Weights of a small GPT-style language model, trained from scratch on English Wikipedia: vocabulary 4096, no biases in attention or MLP.
Each number is 128 + 24 x the weight over its row's rms, rounded and kept within 0 to 255. Layers, rows and columns count from 0. The size above them is the row's rms in percent of the matrix's.

# layer 4 MLP up, 576x224, rms 0.165, rows 482-491, columns 112-223
size [ 94 110  96  86 104  91  92 100 109 101]
[[100 139 201  85 101 113 175 132 104 173 153 134 121 120  93 144 135 119 112 170 142 128 145 154 108 104 115 151 132  78 146 137 108 132 137 110 167 124 140 127 120 167  96 124 157 133 116 136 123 152 107 100 100 123 109 156 154 156 161 109 153 126 139 134 122 132  86 140 104 136 130 125 178  96 142  98 124 142 137 116 131 149 160 151  94 142 118 133 152 152 120 120 139 161 126  70 107 122 115 139 144 118 106 115 109 154 151 114  98 124 158 137]
 [124 150 131 152 139 170 130 133 110 129  84  94 117 139 160 109 140 118  79 152 138 120 156 157 124 125 148 131 119 138 161 118 106 172 126 137 145 178 169 109 151 111 100  99 118 136 105 119 112 157 160 110 134 130 100 136 126 141 114 115 139 152 159 111 107 113 134 117  98 122 125  95 105  97 122 155 112 104 121 155 149 160 148 120 112  90 119  98 141  94 122 114 151 180  93 150 171 134 160 122 146 146 114 141  93 150 158  93 104 142 133 148]
 [107 129 122  94 113 112 176 140  69 173 142  96 114  87 116  82  77 167 157 131 120 104 134 135 181  92 170 175 136 132 128 101 139 108 140 127 134 132 111 111 127 185 136 118 130  90 143 134 155 110 140 105 136 145 130 117 125 132 117 128  71  89  97 139 122 109 102 125 143 162 171 128 141 137 133 128 122 144 148 115 120 114 136 104 121 143 133 114 159 138 109 122 116 139  98 141  65 131 131 176 110  98 164  83 148 137 119 108 145 145 124 145]
 [138 165 152 146 158 108 113 125 168 162 142 115 123 149 135 136 126 129 137 166 133 140 126 119 138  89 164 164 151 158 134 133 164 135  86  91 130 120 133 158 139 127 113 157 122 133 114 126 110 180 125 161 129 116 130 103  98  62 101 122 167 129 101 108 134 168 102 117  93 193 106 137 153  88 137 126 137 137 165 103 113 140 132 136 107 145  98 117 107 116 122 103 144  94  89 150 103 156 157 154 125 106 157 140 138 100 111 126 133 154  88 135]
 [149 138 167 143 135 161 124 138 116 117 119 104 135 142 145 134 117 108  73 168 165 124 126 134 139 139 134 126 137 140 136 154 138 131 136 124  98 167 133 120 167  85 147 129 167 145 119 112 129 106 124 123 132 138 147 163 159 169 157 150 156 128 131 135 148 151 120 135 141  75 189 137 143 113 117 126 107 137 123  95 130 141  83 113  88 134 171 174  76 129  92 134  90 136 117 119 113 126 175 123  84 180 145 124 140 137  85  99 121 136 133 118]
 [136 130 133 118 123 117 125 130 140 169  93 113 114  89 114 143 110 131 144 106 126 107 139 105 142 101 112 107  86 115 124  89 131 142 123 137 108 117 162  92 171 127 130 162 137 135 125  95 129 158 121 142 125 104  84 125 129 111 122 163  99 138 161 117 136  99 131 129 150 168 159 174 140 153 163 121 121 164  72 135 135 120 120 152 129 164  93 125 100 121 118 111 126 163  94 115 140 140 149 139 145 122 146 113 133 138 158 118 148 119 102 128]
 [132  70 149 116 131 131 105 107 141 126  62  82 121 102 113 151 112 122 130 124 131 139 166 139 159 157 154 111 122 129 140 149 119 143 111 115 118 113 105 130 182 108 157 119 100 147 112 148 149 119 122  80 147 134  92 122 136 123  91  98  81 149 149 122 104 100 137 149 131  97 123 159 143 147  95 111 167 135 116 118 119 155  86 115 127 159 121 143 160 151 156 124  88 160 119 128  85 116 150  79  87 123 126 136 166 142 191 123 150 131 127 127]
 [124 159 133 141 121 173 109 128 143 184 139 148 131 113 113 164 145 146 113 139 147 125 154 112 148 126 185  89 117 101 159 119 127 118 185 142 142 107 134 131  94 138 139 101 133  89 147 106 122 119  88 127 128 107 123 137 148  97 139 112 152 124 120 146 132 160 122 140 102 110 134 105 118 129 110 121 159 103 133 157 109 168 137 153 140 109  97 123 123 165 122 149 105 111 154 162  82 147 126  73 137 108 127 166 138 135 143 115 150  74 127  92]
 [156 116 105 161 122 134 105 109 107 178 126 155 147 196 184 184 147  78 147  91 116 149 135 139 127 109 113 136 144 152 174 118 150 136 143 120 128 114 138 137  80 177 116 145 114 165 113 179 141 136 106 121 119 167 153 110 141 156 154 135 101 138 116 122 128 103 103 140 130  93 176 134 131 143  93 139 127 105 137 110 105 145 126  79 101 153 108 134 173 130 136 122 144 127 126 113  98 103 172 142 114 104  78 137  91 103 152 125 106 125 155 116]
 [146 134 121 110  94  85 172 181 129 158 101 110 130 115 148 123 160 140 110 130 134 159 117 122 102  88 124 121 132 176 137 151  92 142 138 126 116 147 128 111 124 171 145 131  85 130 122 109 154  72 138 149 124 141 105 153 122 126 124 162 131 133 172 139 105 102 135 156 143 131  95 101 109 173 143 131  94 115 103 144 129 119  95 130 125 143 129  99 180 123 133 100 128 185  85 149 144  69 121 146 122 123 104 134 111 114 137  94 134 145 172  94]]
# layer 4 MLP down (transposed), 576x224, rms 0.0901, rows 482-491, columns 112-223
size [ 92 106 100  90 103  95  91  99 108  95]
[[158 178 129 139 159 118 154 120 158 110 122 139 143  69 144 155 107 134 127  95 132 106 115 137 140 157 121 125  96 113 106 102 122 127 120 174 125 171 130 163 132 116 175 115 105 121 130 138  89 121 115 152 138 188 124 123 156 112 119  82 124 106 168 135 135  95 160 129 148  99  92 158 115 145 123 126 165 116 163 139 114 110  96 105  83  96 137 111 157 110 142  89 111 148 129 135 125  96 152 101 171 149  96 136 179 103 116 145 180 116 141  79]
 [142 109 133 119  82 162 160 140 130 145 124 112 125 115 179 132 136 144 139 158 138  95 148 157 134 101 117 128 153 146 178 131 116  99 143 160 144 151 158 175 143 106 113 112 143 118 122 114 127 120 166 146 171 140 131 132 163 128 130 115 101 111 132 107  94 159 143 118 120 144 125 130 125 149  88 107 110 131 153 119 193 146 172 113 114 125 124  62 142  97 122 152 108 115 114 110 111 102 106 159 127 126 133  97 133 125 156 133 106 134 158 163]
 [148 155 135 119 135 117 105 125  98 134 119  91  59 133 180  91 125  92 141 107  80  94 119 116 136 106 142 131 120 134 145  79 121  73  98  83 102 119 131 104 127 169 131 109 146 138 139  88 116 108 160 151 107 127 119  96 112 109 148 120 130 128 115 123  73 114 121 114 130 150 129  99 104 138 146 136 135 154 116 114 165 151 141 118 130 101 111  85 110 115  80 146 129 135 141  68 120 152 147 141 130 111 105 120 127 140 147  62 102 146 126 155]
 [137 157 136  96 105 142 132 141 145 130 172 119 115 129 102  95 110 123 142  92 157 130 132 101 107 111 123 126 113  72 107  95  99 158 174 161 120 120 126 110 165 150 148 105 147 140 123  98 161 151 107 112 127 113 113 119 168 131 144 164 113 107 101 135 157 141 136 122  98 122 134 160 138 165 123 135 143 140 114 103 106 137  94  91 124 139 106 108 154 135 159 105 138 150 147 112 134 126 111 106 116 135 109 112 146 135 126 119  85 117 147 120]
 [151  67 147 151 110 131 137 136 138 160 130 114 165 121 104 121 155  75 129 118 127 142 132 112 134 140 116 138 123  97  94 163 111 130 122 108 153  97 140 117 147 136 107 115 137 118 103  91 134 124 154  99  91 148 173 142 148 152 126 112 148  83 127 102 159 109 160 136 149 138 115 121 146 149 118 124 129 105 130 102 165 148 124 144  85 103 192 114 110  84  91 177 151 120 131 117 106 150 144 117 128 128 140  84 134 109  59 156 125 125  96 143]
 [138 111  90 142 127 105 131 136 135 168 102 142 111 171 133 103 143 126 137 107 119 114 147 103 157 159 133  95 125  54 131 154 145 118 126 127 104 120 121 115 112 122 135 132  95 149 137 151 127 119  81 179 125 115 119 117 120 144 117 137 130 141 127 140 145 105  80  94 146  99 153 155 151 141 147 151 140 106 160 189 114 115 123 148 121  97 106 127  45 105 102 153 176 143 131 132 178 130 130 163 109 115 164 166 141 132 126 130 108 130 126 109]
 [111 107 115 120 126 128 138 102  95 116 127 164 128 114 109 139 114  94 133 180  92 181 115 133 139 141  96 115 167  77  88 131 132 148 137 134 127 110 158  98 112 119 170 147 115 116 165 127  91 148 116 100 132 134 108 116 108 112 126 137 127 137 151 154 107 162 148  94  92 125 126 117  98  66 155 143 190 113 122 123 117 180 124 123 123 139 143 114 126 108 139 138 131 142 182  93 112 183 121 121 125 135 144 138 123 131 135 122 129  98 131 110]
 [146  65 155  94  86 105 125  85 163  99 122 114 137 106 143 159 122 145 135 147 130 132 149 164 104 133 164 132 146 157 168 112 119 114 129 116 165 133 132 138 104 130 122 117 107 132  97 108 149 129 102 128 161 167  83 109 132 113 128 106 117 204 170  94  95 154 138 116 131 148 153 121 122  87 101 132 115 153 154 117 155 131 139 125 117 143 100 102 166 144 160  89 127 171 113 163 132 144 106 130 119 149 105 128 106 106 170 123 161  93 101 151]
 [114 106 105  95 165 104 172 130 103 140 121 143 129 121 105  97 117 121 154 129 107 155 120 178 146 114 130 124 138  99  94  98  81 137 151  62 147 160  76 106 132 122 133 105  99 132  87 114  88 125 128 110 129 147  94 125 105 108 134 116  71 117 120 129 135 116 102  73  91 120 147 114 111  81  94 117 131  89 126 114 128 127 112 110 102 104 167 166 128 153 157 154 169 165 139 137 131 105 162 158 131 122 130 116 136 185 141 110  83 160  84 109]
 [165 156 136 187 156 126 107 130 115 161 111 172 149 136 113 149 159 131 151 118  97 119 142 147 112 124 115 133  63 123 161 149 142 106 130 104 118 147 126 132 167  73  94 155  96 140 135 133 118 106 159 164 138 158 139 104 129  95 115 130 152 120 143 168  53 130 134 132 126 143 156 131 117  95 165 128  91  98 171 128 117 102 104 165 162 164 128 129 143 118 104 109 132 118 106 115  92 118 142 186 167 161 131 144 167 118 111 140 117 132 129 135]]
# layer 4 MLP gate, 576x224, rms 0.154, rows 483-491, columns 112-223
size [ 91  97  92 107  97  92 102 106  94]
[[136  82 145 140 105 115 117 146 152 132 151 141 105 128 113 147 127 114 138 181 127 100 125 163 153 132 122 131  85 120 121 114  98 119 136 134 143 166 126 122 113 140 151 107 107 112 128 165 105 116 126 154 137  84 102 141 107 109 116 105 147 146 111 112 123 111 107 124 138 154 155 122  51 142 123 113 125 132 124 169 114 156 142 137  76  89  75 129 162 135 114 135 110 162  99 136 171 136 141 144 131 139 144 162  81 134 109 133 144 112 143 116]
 [103 123 111 102 116 126  68 133 126 151 128 115 168 152 142 147 124  99 142 104 144 145  93 118 173 131 137 178 136 116 161 129  99 125 135 119 111 113 136 144 107 159 129  81 152 112 151 103 142 116 137 158 104 153  99 134 115  73 141 117  95  92  98  84 136 134 139  86 123 194  97 111 147 101 106 134 137 110 107  93 105 115 148 117 135 126 158 137 105 171 147 171 104 122 167 146  99 144 164 119 153 112 125 134 134 143 118 111  81 169 110 126]
 [121 126 134  85 153 114 107 109 135 123  95 117  91  96 120 122 104 150 152 118  94 137 130 139 179  83  80 124 113 128 157 142 157 161 166 119 113  82  94 144 112 125 143 115 105 142  76 102 164 108 143 116 138 134 123 119  93 128 104 143 145 114 121 100 130 123  71 101 106 107 163  90 128 116 172 134 149 105 132 120  77 123 140 149  84 118 133 152 155 168 127 116 146 107 100 105 130 106 130 105 134 139 130 123 190 145  81 106 138 143 127 178]
 [103 106 120 104 120 158 143 131 121  80 111 125 172 101 179 109  94 108 158 130 111 121  71  56 134 123 104 129  89  58 110 119  99 176 124 105 129 184  91 122 113 127  96 114 109 131 136 113 153 125 146 140  90 171 139 168 122 124 121 182 110 142 104 111 132 102 128  79 138 121 108  91 121 154 128 141 139 108 132 149 148 123 157  97 119 142 119 144  89 125 123 156 111  98 134 104 168 134 144 116 146 167 110  91 137 150 118 118 153 127 151 145]
 [173 143  96 155 129 153  94  68 131 109 125 105 127 173 128 142 113 138 128 156 117 121 132 158 107 145 171 135 101 152 100 116 121 138 121  67 118 139 142 147 130 168  99 112 158 151 141 120 153 156 108 119 166 113 162 122 145 110 126 132 138 106 102 119 146 160 129 165 154 132 137 138 104 144 110 158  82 155 103 117 119 147  93 141 138 139 116 139 113 122 201  76 121 104 137 145 142 138 136 160 131 126 155 121 151 148 119  98  80 127 118 117]
 [143  98 146 155 100 132 177 137 155 174 162 150 131 141 124 158 138 104 142 127 117 106 120 119  91 108 106 166 119 142 144 104 120  91 116 181 140 122 117  71 103 139 131  94 137  73 110 149 134 113 149 107 111 157 124 110 156 120 121 150 160 110 124  74 143 129 116 144 137 167 125 109 104 176 136 140 114 143 124 140 171 122 166 121  60 128 123 114 148  91 103  97 134  80 127 138 151  74 136 137  98  94  88 121 132  57  65 122 122 104 132 112]
 [142 171 110 112  95  92 127 120  99 120 120 130 126 148  90 103 143 136 151 147 121 121 112  88 118 121 104 120 115 128 107 153 154 154 109 122 137 131 108 126 137 139 125 124 120 177 139 156 136 109 129 116 120 143 130  94 106 142  80 137  94 108 122 134 160 143 116 132 153 131 117 131 132 138 106 134 136 101 129  97 124 159 116 142 117 113 171 130 128 101 129 138 123  99  86 105 124 107 168 149 165 151 113 107 143 101 101 154 142 156 156 127]
 [ 94 138 140 153 124 124 119 122 115  93 146 169 105 142 146 118 148 154 107 112 190  73  99 132 170 124 151 113  93 100 134 114 122 116 106 153 141 143 130 141 115 111 134 105 114 139 128 133 127 120 156  69 112 144 147 115 123 100 156  97 108 109 106 104 166  82 127 111 110  94 146 125 121  99 118 154 156 135 107 132  90 115 124 122 100 102  63 142 145  93 122 105 136 169 126  99 108 101 136 147 101 110 125 131 155 164 147  94 106 112 130 140]
 [130 116 106 128 122 111 131  99 179  93 161 157 111 151 136 115 150 128 154  91 120 117 132 150 116 141 139 151 151 132 127  94  98 141 117 163 100 128  99 112 134 147 138 149 147 106 123 126  89 141  91 151 121  99 130 101 121 122 101 101 159 125 145  97 158 143 139  88 106 169 114 100 136  86  96 126 133 164  92 124 123 130 120 104 158 136  83 147 109 130 121 107 134 104 142 146 137 161 114 129  66 116 126 176 131 140 149 126 138 127 138 161]]